Part of a small language model's weights.
Size: width 512, 8 heads of 64, MLP 2048 tanh GELU, vocabulary 32768, 49.3M parameters.
Architecture: RMSNorm before each block, learned positions, biases, tied embeddings.
Training: a variant of Muon for these matrices, 5207 steps.
Each number is 128 + 24 x the weight over the matrix's rms, rounded and kept within 0 to 255. Layers, rows and columns count from 0. Numbers have three digits each.

# up: layer 3 MLP up, 2048x512, rms 0.113, rows 201-247, columns 0-63
# down: layer 3 MLP down (transposed), 2048x512, rms 0.0553, rows 201-246, columns 0-63
up201:090188172114173103095165142140192138078131155120127135136150150098115122136106124137127103109101128086090161148106123125117110135149126139119095120136132153167138157118120143091153123099100149
down201:111126166108129150104146153162082116143109099154156123096122184107178154193152145113131154140158092145155110142133125121093146122109085098151142122162142109150147128142136122131134160108135120
up202:111128143092125150089123125166105150147121121148127112095154140107111128104059123119128109108156160135137141133118116128102132101107159088151120159150118149126112170144142139131153143088130146
down202:134128112118097132136131135107123136139140110127130105135107124123162171107150177163153166131095110109171148132119169147128113136151155109155101156166114134112132114120121136151095118106094144
up203:149150123093122117108143167150122083103148134152157141131112139145143139123151149107123126090128116103186114113112124111130065110096144166120116118121124099083183117111118094133114108163136103
down203:148152102107111145128121090156143129136125136103188119160100143068135178128115106110174147123156101131110134168102069137130138129122128122120153118172151156126119139116131108153146134109098118
up204:098161091150109117144109139072112187120094122098133077099108112109138133118122135160117145140112123118124147121131095134102135087125150114136119147143164114132120162121120134130121116124155127
down204:124142129070165140146134125094032141112112170145108082100118146138109120144121100150140130130136119143127128101154155144097155099122131113099107174138099121138125140100125125098183101166135131
up205:091130167145102100122188129134103138103080103120139118161144123141127117133162107139114148125119170135111123113138123134116108089103150134131117200126131142164142156139123153163114083148113115
down205:144108144158145137139145111119127157120179145117107117137105112140162087098164122129120126120116123146164113165121096145141124118110134122154139119144131120132116136101104130108104139088116114
up206:146159115133161136136124094101093159145115154131084113121105112128159143111138153087123109128121156112123124134111136136143113142140148142112108091100119105139131151106112119141118090126111138
down206:096122119086132102160112143137120138114118092093138128112132146126116129130086100115102144139123107132066146095145154114120146111098110107133161159102144101138132140101133088151135131142105125
up207:150138112125147149153125123187121134089139135131154148136149089121119058114147126124107146143123126124114143114139148115143158145170123134083151139106121142095157162132116132133099123148135091
down207:113082116139123170105142101123115130167139106123113142107145139131172181147146115136118109101140172146107124094099133120135144111114165125185072122155170107108096101132185088097147096102140141
up208:151102118105132092158166155162092140174151125140135088127094104138137168152133107093108157148118135107126141188114175140108130114099142141149114101105071106151069096099164154101133178140125149
down208:142079168125116113171151124113127131114135180178121115101109147155153121131110095123116127133118101104183149165119129185129160148140128096131119110100049129163125148099177114176160073080145103
up209:132122104169163146103128162125153143147170100129069146134101115125117165119160118144131119110151124113134154154111172105104151098139128118140092139112117105162122110114122139083106123145169110
down209:151111151132115123117159178133139156101097107174121091128146120129153089208128143144108146128107105129131139109107100144107123119166158123143137111162125143149122134143153133148151144091151086
up210:142115135162117108108120130113123123133135142148158126101122124129135136046150125128093140125116107119100148135129102131107120118104102118151135137132104122166144156094071111162118156143090165
down210:131093149132096121160129134142136109111137125086129121138109131124123146106090150135126166152146105130143128147123103160127156152133136130138183142095125120088135119107140117118123118112144152
up211:090141116113138135092090176110096081080132115118139086118110100200090092128100133117152119105114089160125094124108125118135101120106140154104129101120169104094133135103143135112128107140165131
down211:130145131147139095126180145107146104156123088097162159133131149100121173171153188097135113119140150146155141118053164154143159128120093115137109099142113154131090113090115174144116100104132157
up212:094150108136057165109154117161124126126161145155157110124144110135165105111143110138119139125098123132131167141110133161101124136130126140160137089117120145085159129129171116103106115114092104
down212:107126168115147118124140153115112124126108157104120142146143148122122135125103155192161130097129139143138129134129120128126129098137181111111121149116124145187145106111102134140129145142147150
up213:096171130097126123109069138146133145116139180126153181117124098145121140101154121155113155129114108168139093122155140089134157126131124161097145117101121115167131118099127135117126116149164116
down213:143131135129129120134101136130092149109137119095119114120121155136100134149124140136120116105085119158143156140130111114127106130111115121117120130138149084121117120155120104118102143110124167
up214:133164148186055099127072157111148109118126127113116119096139111124155149127088126145130154142134142148125117068134130082117120115104112153070121061143120103152120136122128132121104149142115112
down214:120121110115140149111135081099121143122113155113157100112129104100097111192159162166107099124134121118092175111132116133088126106150117111196136124166188179108166159123136114137109145136141137
up215:090165084135137146097138131122133118127132160097199139121111111119083098133139107171135163140147136143144125102154095122102115133143176095095138131091125149104120129171160114131121138154126116
down215:138124177138088088099151102126096136092095147129179123197111130112151167149134145129113130120145088105103175094126118116105137089097138164150116116109104093115133119123133103148089128139190097
up216:123147117101114102140117170119119144131175135149119113127137155084100179143151140078152100140087166085142138119142135120122139125117155089138104156149137120098084140112132123110140158159160139
down216:106128110102120113126099117166102115095132116131130204154099133167126166123116114171120134104157114087114115125163092144113117151053124131145154133078151127167162139146139114109136155119120151
up217:117108159168114094091164127150154138127154130122108110143113110108153148112138116172143109139147131110109144135110126094129158117105138132129107143105171129114099126087123124130156090145131102
down217:136135104095129146153146121129109096165140117113107142115157090139097147143094171116116100107131111134151138153132117108126085143111112132137138117147174099160148106151138112120108144145149104
up218:128108117107105138137108114079183133091167130165112148131112128086127140072111179184139127130135121122118092120136116116143123174129139138142124122115135140105165137097139169128127127150143125
down218:102133118164118142113131140115119156129138144138105156099115161139122142133122121169149108109154161094179144085141095113125160132103095134102115131144134133137134105080132108146127136095096135
up219:121145125147136134121126125128139110109156101159119093163140148150120150139105142124167123137143128123135117138129114121118115139140130105085177124105102098140146131163118105128137097133127166
down219:155125129125152150135087123136143136101134154158148152104144118135153091130147096139123119155121109128142112118116125150134115114101124103129112181118133148128105129097138148134115132126144115
up220:124110133085114122149155099110192170103146129154116130115147167154143095127072130109155131120085150114136103146131126135155131177121139112063156131161093109131158110102166106126131128170119169
down220:149191109104150112109120125136170167157115105102102142064129170178129134161113152103146124155159142142135093128104126104139138113127144157120164159110127097145105136130133109129155158111137098
up221:121149139188114095097133147151101122188136144121117120148142118142089127141146138107152109103171141112124122107128122159128139171150111125096128109132098151163121119141151135175139129174200137
down221:123124090056138135178141091120154089103117160116121131142111143101162144141125112121108133124099122119123149128091153127130140158168169129114118155098153172106101086192130148098142108130134134
up222:079149082110122115114119149133147116156134156129112132084114117122140161102142137144098129143124088139134145148128140126128147128123108135144141124115179119142128125114148155147093148094110105
down222:112128132179115110138137167137125136138152126103114153124124149140130156103138103137182117154152137105142120148139095149126135141090132123149107144125136118112149133125124107131103115121130147
up223:127110138144157152109097125104131131117092137141087149143112144107087104129137155147118124087141159132170096117145147150060115139099134154114153089127117114103183095089117124111160126159154119
down223:123118120122136115158136086143175099121106103115140111123140139142132127098176090142148138107143136140141135099122115104163116099156099106153121173124131128140139132115100140126140103099136117
up224:093125182128143175181089158118181132172129153169112165108133117173138150099145127160152120115112140132126159159154141143125094111159173135130110120128139091115128088120136139120094169082138148
down224:150082104173125124114110167087132103141162171159104157077137136110113159177084149089117122160144124109141145112122146121116186163107152180135125119093055111077140144102110189095146151157165087
up225:124065093124132159169139124122114176119139155140134130104120131135112170106124144153160177104173163136086140075143095152151111136147167128149134135133113128144109147116142102153060153163090126
down225:147166078124078124123121102171129091170135112127068127123148092130089152142104107116154146159094088139143123133102113098138144092104174084121137127110126116143120148142111114152106091133143137
up226:128152112124118127101146157125099183143142113130081114108130104166151143107138085163121102099121158098090123144101113123081128153172150126133084168158121100097147106177153103122139132131145114
down226:133123151152152138149116170105135145153121153129154061085159124119104147188153100128129101094094166171145177143111139140070122108115146152127125132173133105131178177115131079124173123110135096
up227:165143137130126127147119155111123120134161109082121135116137140113110152121149108103128083164115126107137134130132093132162127166137119139174132097190111117094146125165106126107139183128112126
down227:117158086112101123137161145149128140145089143155151105143155098092173095112156136130106179099127099165139139113147099111158142125118151125136151125102165162141091114114144101133123110154149069
up228:129123137147138163147146121102128134114124138055123097155096150105152074124082122101110106126143134121150098139111165118150138140145134128160095169125154075167098115145131158116155102156137112
down228:131147120118107159149089111119114139098140131180156120112153138139126082149139142156104138128088098125094097116135111141130134132165103111168107103126109157103120136103135068120053145120102162
up229:107169132123147124117121156114129110096126150153132118097137135115104099089153137123120119111100133081144131149155106124120134160111141140146136125057154117139109136135155140118157099124116132
down229:095083091095123144131137130101135145108132137131127148108132100125139107133144112157112099113121117113127150128173162139145149158110080111148173164154167145091139127120139112141102112107136137
up230:127099100119134142102140121145129156133087137139125136155126129118173095148109122132096125163145104122095136103109143140124119122136131132123156130126123125132150117140156158130129110133079092
down230:128141111120125136150139134115089136165125131071135118117107139147149158147157120098122136150144158136112115108088130106149161129135191136156096102164147168165129122143163121114145075154113080
up231:147144135099083111140136119185117130125176158141100166115140118122105099089101124122133137127126144134147111104151098143150123132112142140107126108119095143142128156141110129112139106134148117
down231:107111135103145085131092116156102112098115133121086140137172186094149108127085109160079116168110066126204098124107104160123101151125148111097119134151152096123094128106156126109098163094077130
up232:111139101144120147122069103160138097089142106095097115120130140121092165141165168158161131120131163113091176155126112112097121106142140096093131103134125151093143106133129131103152093127086183
down232:146101145112132120096103142099139146121151131080100137136113140150092109112132116125123125124111133100143107143156131101141078098117141129184117133131098145127105079148139092120139104143113159
up233:169096106120122094161099149112139119155137111079164146184100125143081103100178090122135106139158137114146122136118134148164105092160140093133121107116081170125155114124081116111122125169131105
down233:074093140147134092134085079154167117139068134123123110137152133147127123099118162116132062116110135121125118153135176171146122137127109104097107119108164114083142173161157158096165163082110091
up234:130114137161148090112094133128065147158109121111153141126161088116115123116171111169121139110164117122097136107105131154134158117132121093120136114152136175100095147143165094159152118117143141
down234:083109107059144145144140119124135086141145133145127143133121185097148171140084127137120083109117179134175142156141146155090125084120122166120150135110116104157108097104145132098104138166179132
up235:057165107117137102154120127143169106143099135129151149085082114170150114078121151143155099117117132141104110158125173112166118124120145156100125143133145115163186099108120095150125081151132080
down235:071065133120104141135069057108145083150101162137093122151094127164157113102122111099114098140110129109146113122162149148128108139129135129123177170113150114132130123127111130093128147136151132
up236:100114130150128155149130148119141161106148116145115159139141148168152136156124151109127146156134150096129125152132125114119122132122124110104127142143142143105114160140128151110119129151099150
down236:137124105138102132118102123102095138101100158108137122139155122140120128104142143112123111125186136147130141139139122122155130115111131137121095091097150140155116116125114104098120115103149151
up237:130157117131114185142135116123121098124091129145153069134086076127146125123158124111124136091134105118136145137112115135135122139145117134137139131111107112092061146074164155145109125133159115
down237:112104159167106155155112132120122112138109150119127102156173124144094110102131142149128109104168119124195162133104075192117125116134155156143122121139152117111136102153078103133155127118157125
up238:109179142122151123151148136115142146103095092118106126126127119136144120156156130133157127165138108144103153121130113119149148118101172135147133138115117134118116141096145105138120121107096085
down238:101173132163188096143165136127151086159097117128144133150129104101111122120102125161123117167173124116132078152172086153151093151089139110117144140134138160136170091120142121067121132111140156
up239:144092135144127161122146150135120171147142139133129111148134138156141122161135166119143102133148154135138144159120163140151115096115167164105118124150133164128119130124115143153117149134148136
down239:103142126125164125141125100119148100115100136132128131153110093077107090133120096119080125115116135132115117115141133140133102140129135141085121086122107163099134122118123150077128109144123151
up240:142130136112134123113135132100109134148111114116116140120100085135125081164132094136141147152082106085116154125111158151121139119147105154103113145130172132135093150153114158131136131113140106
down240:119110137136117104135118140101127123125134128141142142130121115151096134120108097127103132181122153174122106141143144174114103136111137127155148098103147144139146143139125143119104144140132139
up241:130115095117128160130132145087127146151125105112125116187113080155139160153156166121133195136133128126065101117072087092115130097126146138132098139083136122170115184104151156103126115129132129
down241:153078155120130115116128153174075157126135143136088100094163167101079167115115131134133139088132139124148112140147148121121102133150164132155105148119151112147159168133114114168110164113146119
up242:162154149100073120138118095122126130147133091137133142139123112149118130131136167152144123136121161118129126134100099119126101127110138122086142086141165119178145153159150108123124082122116122
down242:139113128103137152093126124114126116123105125141092118119134148133111139147154099110133155118104075115130111159157170113140128127184119157145118081110146125119106140137159107167136120139114106
up243:130141139151122161090134111176122119133136118125120121119144128191090097109146129088123146087160136135112128136151105140106158130127114117143120127122095123105139178112126116101169126148144130
down243:129158148120137168139128086131144127153136171161118147138160177129115125199110134107103090106158112117082116160104120096139111149123142153112096134106172135112075113161115146148178130115163114
up244:136127148172143127136095137095070139104154139149132093108172120125127157115112102104151119114122108118139173077098143118120113145119151139093107088118131128154095124148123136155127101105180076
down244:158124066111120113122143102139109134127129161115102139115122122135106169114170088111120135154154077157137086140098093128122148065136128138104132159106129150137148126147120097152146149089099107
up245:137125147115123086146096120129172080124151151122105093140117156145148082108141069142169079132131124146154149150129118166110122165180101093132116126138098105139120161079113115152127150117148168
down245:145139124172125121118109122100136105171142120079119132104156093093145095097129169106136098130083125118159128139069144183118123157107132139137132098120136115112113154143124068126163159089132144
up246:126152103162099112122132169173127167119129120097135121162145152136146127111147080124163064085077127116146155145072149129088113138118143137147172163144151115166108124131141125113144090178133093
down246:120092120135159112136113135094146094110123135126159169166164086137089142060096099111101163112175118106137132154111109094117109109091069141124096127140134144103085128148088139084135130125138169
up247:155121167124116141125124127114122116106112121173173140172150090146131091134133122127152116077152141128126142082147122138181125126170103126127142111104078160147120100130115149150111157105100133